Part of a small language model's weights.
Size: width 256, 4 heads of 64, MLP 1024 ReLU, 15.6M parameters.
Training: a variant of Adam for these matrices, 1031M tokens.
Each number is 128 + 24 x the weight over its row's rms, rounded and kept within 0 to 255. Layers, rows and columns count from 0. The size above them is the row's rms in percent of the matrix's.

# layer 15 MLP down (transposed), 1024x256, rms 0.035, rows 557-562, columns 0-255
size [101 114  99 110 115  98]
[[153 134 147  80 120 115 144 107 104 134 194 145 119 129 148  75 126 187 127 104 109 138 140 128 103 102 150 117 160 101  92 142 132 115 170 147 144 137  98  98  93 157 121 140 142 131 113 134 109  79 155 155 123  92 151 146 164 111 113 125 116 122 145 106 130 129 126  82 134 156 160 153 115 111 135 138  71 102 139 144 137 113 151 104 100 114 105 159 103 115 112 109 141  89 124  87 166 141 145  95 164 122 128 157 143 119 125  80  97 119 141 109 178 131 127 134 117 122 146 127 144 137 161 101 118 105 118 135 120 125 145 132 162 122  67 109 128 145 150 115 118 120 137 143 143 140 159 137 128 146 114 131 112  75 113 102 154 120 129 167 120 129 117 117 140 124 164 143 137 122 172  88 126 101 122 115 103 128 149 140 122 165 100 142 140 100 166 155 138 135 175 131 129  91 114 119  92 116 106 133 113 149 100 103 104 106 134 136 160 131 159  86  98 120 134 120 151 131 130 116 157 154 133 118 199 108 122 119  99  84 112 179 174 119 118 130 147 158 130 139 127 101  99 135 118 127 143 142 154 170 115 135 173 165 208 104]
 [155 134 158 115 163 123 107 114 112 120 109 155 135 141 122 111 134 145 130 131 166 134 126 164 146 122 119 109 132 142  90 180 117 128 157 124 128 135 129  87 122 145 156 137 166 119  74 128 167 109 122 108  98 161 139 102 122 146  68 135 113 117 107 154 154 161 138  80 156 143  87 138 107 131  79  79 134 112 152 140 124 129 142 132 119 152  85 113 119  97 187 129 112 142 143 156 101 137 144 163 125 142 135 100 117 134 132 114 121  94 139 128 172 151 120 141  92 120 112 138 128 119 144  92 132  71 137 165 156 111 114 111 106 127 130 127 155 136 141 111 169 102 112 157 107 135 162 125 148  90 132  88 122 116 134 100  87 162 106 158 144  82 147 111 110 103 144 140 179 138 158 130 158 154 130 115 113 125 164 137 134 139 142 101 141 179 111 103 105 123 106  78 104 152 114 136 140  72 135  91 114  89 168 132 127 125 116 120 115 131 131  87  97 137 163 111 130 108 114 145 135 151 114  98 180 172 183 131  99 135 151 157 107 104 141 156 119 114 108 150 115 145 150 144 184 112 132 121  77 127  82 107 131 140 119 146]
 [ 95 168 143  95 163 129 182 160 135 132 174  99 124  60 119 158 116  97 137 163 113 120 114 132 162 128 102 125 137  90 144  88 127 132 117 145 113 155 132 156 104 126 120 121 116 124 126 126 108  92 112 141 133 143 112 173 172 142 103 164 106 113 169 117 106 156 113  88 125  98 134 142 151 139  91 133 131 150 134 105 113 120 139 103 138 160 143  96 130 136 196 142 126 122 149 113 115 151 140 135 148 123 132 122 122 117 150 100 179 130 164 146  86 133 101 147 169 141  58 147 122 100 157 181 110 106  81 119 116 110 147 166 145  82 140 103  89 162 117 147 116 139 137 164 125 133 148 135 154 151 118 149 105 120 147 195 114 100 138 148 134 141 148 142 124 133 134 103 146 140 133  82 168 158 199 130 120 125 120  97 108 129  96 102 130 151 132 106 154 122 119 142 113 115 105 138  86 142 153 112 126 158 134 118 165 141 141 132 129 100 133 167 110 112 125 155 137 103 117 148 144 137 103  96 134 140 133 149 147 118 128 135 147 113 127 128  93  76 108 150  87 174  98 141 131 119 125 109 108 136 145 101  93 103 112 152]
 [124 117 113 176  97 152 137 118 146 134 105 123 130 151  93 104 167 145 166 132 127 107  87 128 161 131 121 103 119 127 121 142 115 105 127  80 122 108 142 126 145 120 177 162 109 154  83 153 156 140 140 136 164 140 132 161 156 116 169 130 123 131  78  61 124 134 128 157 115 169 122  81 151 139 118 117 181  95 137 119 124 109 144 113  78 107 131 129  99 142 149 128 136 128 145 141 157 142 155  98 141 189 100 112 103 129 137 154 115  76  98  88 145 103 122 158 123  97 129 140  89 130 166 129 164 115 122 152 186 130 158 139 139 176  91  97 119 103  83 135 104 115 143 114 154 128 128 137 149 129  47 135 124 115  92 188 110 104 145 129 114  93 134 163 117 141 138 113 161 143 125 160 117 146 148 128 178 136 100 143 130 151 135 148 126 122 134 143 121  94 156 138 130 160 125 114 126  82 143 114 144 125 107 142 131 110  98 114 137  92 101 102 140 145 125 124 129 113 113 128  99 138 140 110 102  93 168 158 146 134 130 121 136 108 106 105 135 114 159 122 139 157 137 126 122 161 114 136 119 135  93  67 117 156  85 121]
 [127 153 130 127 101 111 130 151 126 165  85 149 100 108 109 121 151 135 178  91 137 132  97 127 125  84 117 150 170 127 135 158 107 100 137  99 124  97 158 131 125 139 155 131 138 122 188 154 113  97 103 129 123 117 164 125  85 107 126 147 134 101 128 157 145 148 137 129 116 139  98 130 111 142 123 137 132 121 151 156 154 124  83 145 159  97 155 133 146 102 116  77 131 119 123 138 149 103 103 129 129  84  97 129 156 160 145  85 173  97 122 110 117 114  76 113  96 132 164 122 104  90 115 140 155 121 142 141 142 129  88 110 180 114  91 123 134 172 115 192  86 172 137 141 141 122 109 119 162 137 128 104 123 113 176 120 122 142 142 116  83 147 152 133 125 112 145  95 150 136 160 147 133 131  80 131  94  72 144 120 134 111 116 165 165 113 104 135 124 101 163 110 131  99 132 129 146 128 130 117 144 113 128 100 159 150 136 120 160 111 160 122 106 127 141 132 151 127 113 132 106 119 103 121 124 162  93 130  93 151 108 116 161 159 132 204 112 123 169 202 128 152 156 110 128  84 123 130 117 120 100 135 104 142 109 139]
 [135 116 149 149 111 117  86 103 155  92 117 129 109 152 115 118  79  78  90 133 132 186  83 154 134 198 150 162 100 147 126 121 155 131 101 157 111 101 171 127 152 174 124 110 117 136 153 156 126 108 135 195 176 108 126 143 142 115  91 122  95 123 149 106 149 137 114 140 105 147 103 146 149 134 134 162 149 140 102 121  96 159 107 100 107 134 142 111 127 139  72 165  86 129 131 154 112 106 130 120 113 161 109  94 124 146  87 163 119 138 147 165 150 103 129 122 110 123 177  98 143 135 121 137 111 123  91 143 149 145  99 122 132 111 144 127 114 133 100 144 112 142 119 130  95 138 120 114  81 141 159 142 109  94 122 106 120 161 115 123 134 155 114 157 147 107 111 141 124  99 113 109 126 150 158 140 134  96 105 140 163 121 140 107 140 125 104 142 140 121 119 156 123 158 156 130  95 168 123 135 151 151 180 130 158 149 107 127 101 154 103  48 119 120 148 129 116 109 131 118 111 168 153 102 112 151 148 126 120 181 136  96 167 141 146  82  88 126 130 151  99 139 133  81 130 153 122  95 136 144  84 139 116 137 123 128]]
# layer 15 MLP up, 1024x256, rms 0.0521, rows 558-563, columns 0-255
size [102  97 106 108  99  94]
[[130 134 100 129 145 105 124 145 108 106 118  97 121  87 123 128 136 134 134 157 137 111 125 127 186 108 131 160 136 149 122 124 111 178 127 135 125 115 153 150 149  93 147 144 114 117 118 128 125 133 133 108 170 104 102 162 137  94 145 148 129 127 111 141 135 142 135 118  99 151 133  52 134  95 129 113 147 130 101 129 131 103 122  95 112 141 135 112 195  91 140 147  99  95  99 172 173 105 150 120 141 144 133 135 167 130 122 115  94 116 112 168 152 156 142  75 125  98 116 154 112 143 139 132  93 138 126 128 123 134  83 141 124  95 118 169 135 126 143 144 131 101 145 142  91 117 119  91 116 122 135 165 117  86 101 164 116 153 107 131 132 126 116 152  88 124 117 122 111 144 133 165 123 104 146 148  83 149 160 131 117 140 154 168 125 118 131 125  87 133 156 173 103 142 160 150 112 146  96 133 134 105 117 105 123 123 144 112  94  98 150 157 155 134 129  76 211 168 123 125 145 143 141  99 120 138 125  97 144 142 133 170 154 127 106 166 141 129 158 171 165 153  91 145 111 129 106 101 171 117 138 149 212 146 151  99]
 [107 163 124 125 138 153  97  98 160 115 117 124 120 132 139 113 109 154  94 109  62 149 153 131 128 115 113 121  62 158 104 167 138 156 170 118 108 102 157 160 124  91 112 159 139 140 112 118  79 115 123 130  92  96 182 146 136 134 122 133 134 123 116  77 127 106 118 101 123 150 133 134 141 132 120 101 124 102 148 118 124 146 118 118 116 129 129 131 119 125  96 165 158  85 137 100  99 140 162 128 128 118 153 102 166 127 134 138 130 107 140 140 112 122 139 127 170 122 104  72 115 163 109 167 141  94 122 146 106  69 135 145 157 142 116 152 162 133 159 152 112 125 104 130 124 170 104 146 119 136 113  82 122 104 147 149 137 109 123 168 113 163 105 100 137 105 168 135 120 110 130 149 144 152 154 108 103 146 186 111 141 139 132 161 120 110 152 139 123 142 142 168  96 132 103 163 125 110 140 118 148 208 103 122 143 157  82 128 130 115 113 123 133 147 181 106  99 104 178 150  97 129 151 139 109 109 149 164 141 111 109 107 114 124 133  95 128 101 153 114  55 140 137 126 134 128 179 135 140 117 110 123 145  86 114 152]
 [104 140 147 116 133 102 149 148 118 118 127 155 154  95 158 156 132 123 162 141 142 137 112  89 129 131 103 182  91 120 112  95 149 163 107 106 123 125 103  86 112 121 136 134 126 148  81 160 126 148  84  85 120 149 133 135 140 167 117 147 137 132 124 168 136 118 144 109 145 114  87 131 113  82 155 183 133 173 151 117 149 128 115 108 141 116 132 144 140  69  95  86 129 133 140 116 120 151 105 147 148 156 135 154 126 137 135  99 154 161  89  89 170  89 119 138 120 124 135 137 126 145  95 132  93 130 102 136 157 153 120 189 103  84 113 118  92 130 102 116 134 125 134 163 117 176 175 131 140  91 130  88 126 120 165  97 112 157 131 117 121 117 121 137 145 116 127 144 138 140  87 149 166 176 126 123 161 131 146 159 163 101 137 118 131 112 128 117 117 108 137 165 111 147  84 112 142 127 107 113 124 130 116 142 135 143 137 142 133 110 128 116 123 178 144 136 125 170 156 164 100 167 118  86 183 137 126 127 146 161 109 102 170  47 144 111 136  87 131 156 101 129 117 154 125 124 121 100 149 123 109 129 135  85 106  96]
 [135 121 112 119 116 130 119 154 106 118 130 140 124 116 123 175 154  73 128 160  94 148  88 170 165 113 168 124 138 173 124 137 147 147 131 210 152 118 109  96 121 124 133 124 127 135 153 112 181 137 100 162 129 124 173 112 127 144 104  98 143 134 127  79 162 102 160 119 121  72 130  95 138 159 129 113 148 127 150 115 128 127 140 166 125 118 149 150 178  84 158 139 140  86 118 160 110 134 157 141  94  91 103 136 135 122 112 119 113 126 139 127 162 145 117 112 129 136 116 117 128 119 130  93 150 120 102 153 154 123 126 166 103 128 110 120 135 150 149 149 137  87 129 135 104 157 109 157 125 122 127 132 146 119 149 134 174  76 122 132 100 130 139 109 101 113 139 144  93 135  96 108 113 120 174 105 125 104 142  93 127 144  90 129 119 143 145 133 103 107 148 143 116 124  71 125 113 134 142 119 142  89 129 153  91 158 101 171  93 136 110 116  54 148  98 115  97 142 132 142 119 145 138 149 151 100  79 153 115 143 195 144 124 117 130 121 163  89 151 159 125 135  99 133 115 113 120 118 135 102 149 161 115 139 158 193]
 [109 121 128 100 128 123  87 149 100 143 143 124 133 118 100 125 159 135 144 146 126 130 172 134 112 120 146  89 101 146 146 133 114 154 105 174 151 113 115 101 114 168 152 110 121 134 156  79  97 151 133 130 166 100 121 129 129 128 127 129 114 117 147 122  84 158 114  69 169 113 181  83  95 115 133 141 122  87 131 169  86 130 172 166 121 181 151 161 155 140 162 133 114  88  86 114 173 140 186 114 122 123  77 155 139 165 167 135 158 117  96 122 111 107 128 108 103 111 119 139  83 126 124 138 119 153 174 127 139 134 107 134 117 130  81  90 163 116 115 170 146 110 111 140 108 148 141 105 152 127 117 130 117 133 122 146 170 131  96 143  92  97 137 128  85  90 130 110 113 141 127 104 114 154 101 122 140 126  80 127 151 118 142 119 117  86 124 133 119 148 124 133 134 133 122 143 149  96 149 142 157  66 135 157 103 119 194 161 103 108 130 153 148 118 155 134 153 134 146  89 130 158 153 115 120  75 122 120 124 132 128 150 140 133 138 150 144 165 130  78 110 133 103 114 121 115 148 108  85 134 132 110 123 162 121 132]
 [112 133 130 154 101 124 128 109 139 107 119 147 124 130 107 116 174  65 142 100 109 126 113 124 145 118 149 110 156 106 134 139 121 104 115 119 136 122 123 122 118 131 140 114  76 147  90  97 145 126 159 144 131 141 115 152 107 133 129 133 159 134 112 107 170 143 119 133 152 158 106 112 122 118 176 137 178 159 102 149  79 140  91 160 129 148 144 126 116 109  99 152 194  95 133 142 129 112 135 129  79 134 135 106 155  90 152 154 149  86 102 124 141 145 153 109 160 127 120  98 130 118 170 133 161 113 156 153 105 123 112 105 135 136 171 114 121 112 127 143 112  79  98 116 163 144 136 113 149  93  75 108 121 148 125 175 147 120 124 129  94 122 114 138  99 192 108 148 137 135 115 111 126 151 136 160 112 129 118 130 167 127 142  99 122 121 106 136 147  96 141 138 119  95 132  88 152 159 102  99 148  84 111 110 123 111 122  85  95 116 142 162 123 131 107 100 131 124 161 128 149 108 120 100  66 152 182 117 198 177 129 144 119 161  84 124 186  93 127 138 143 113 153 178  91 118 152 125 135 143 135 127 137 149  98 138]]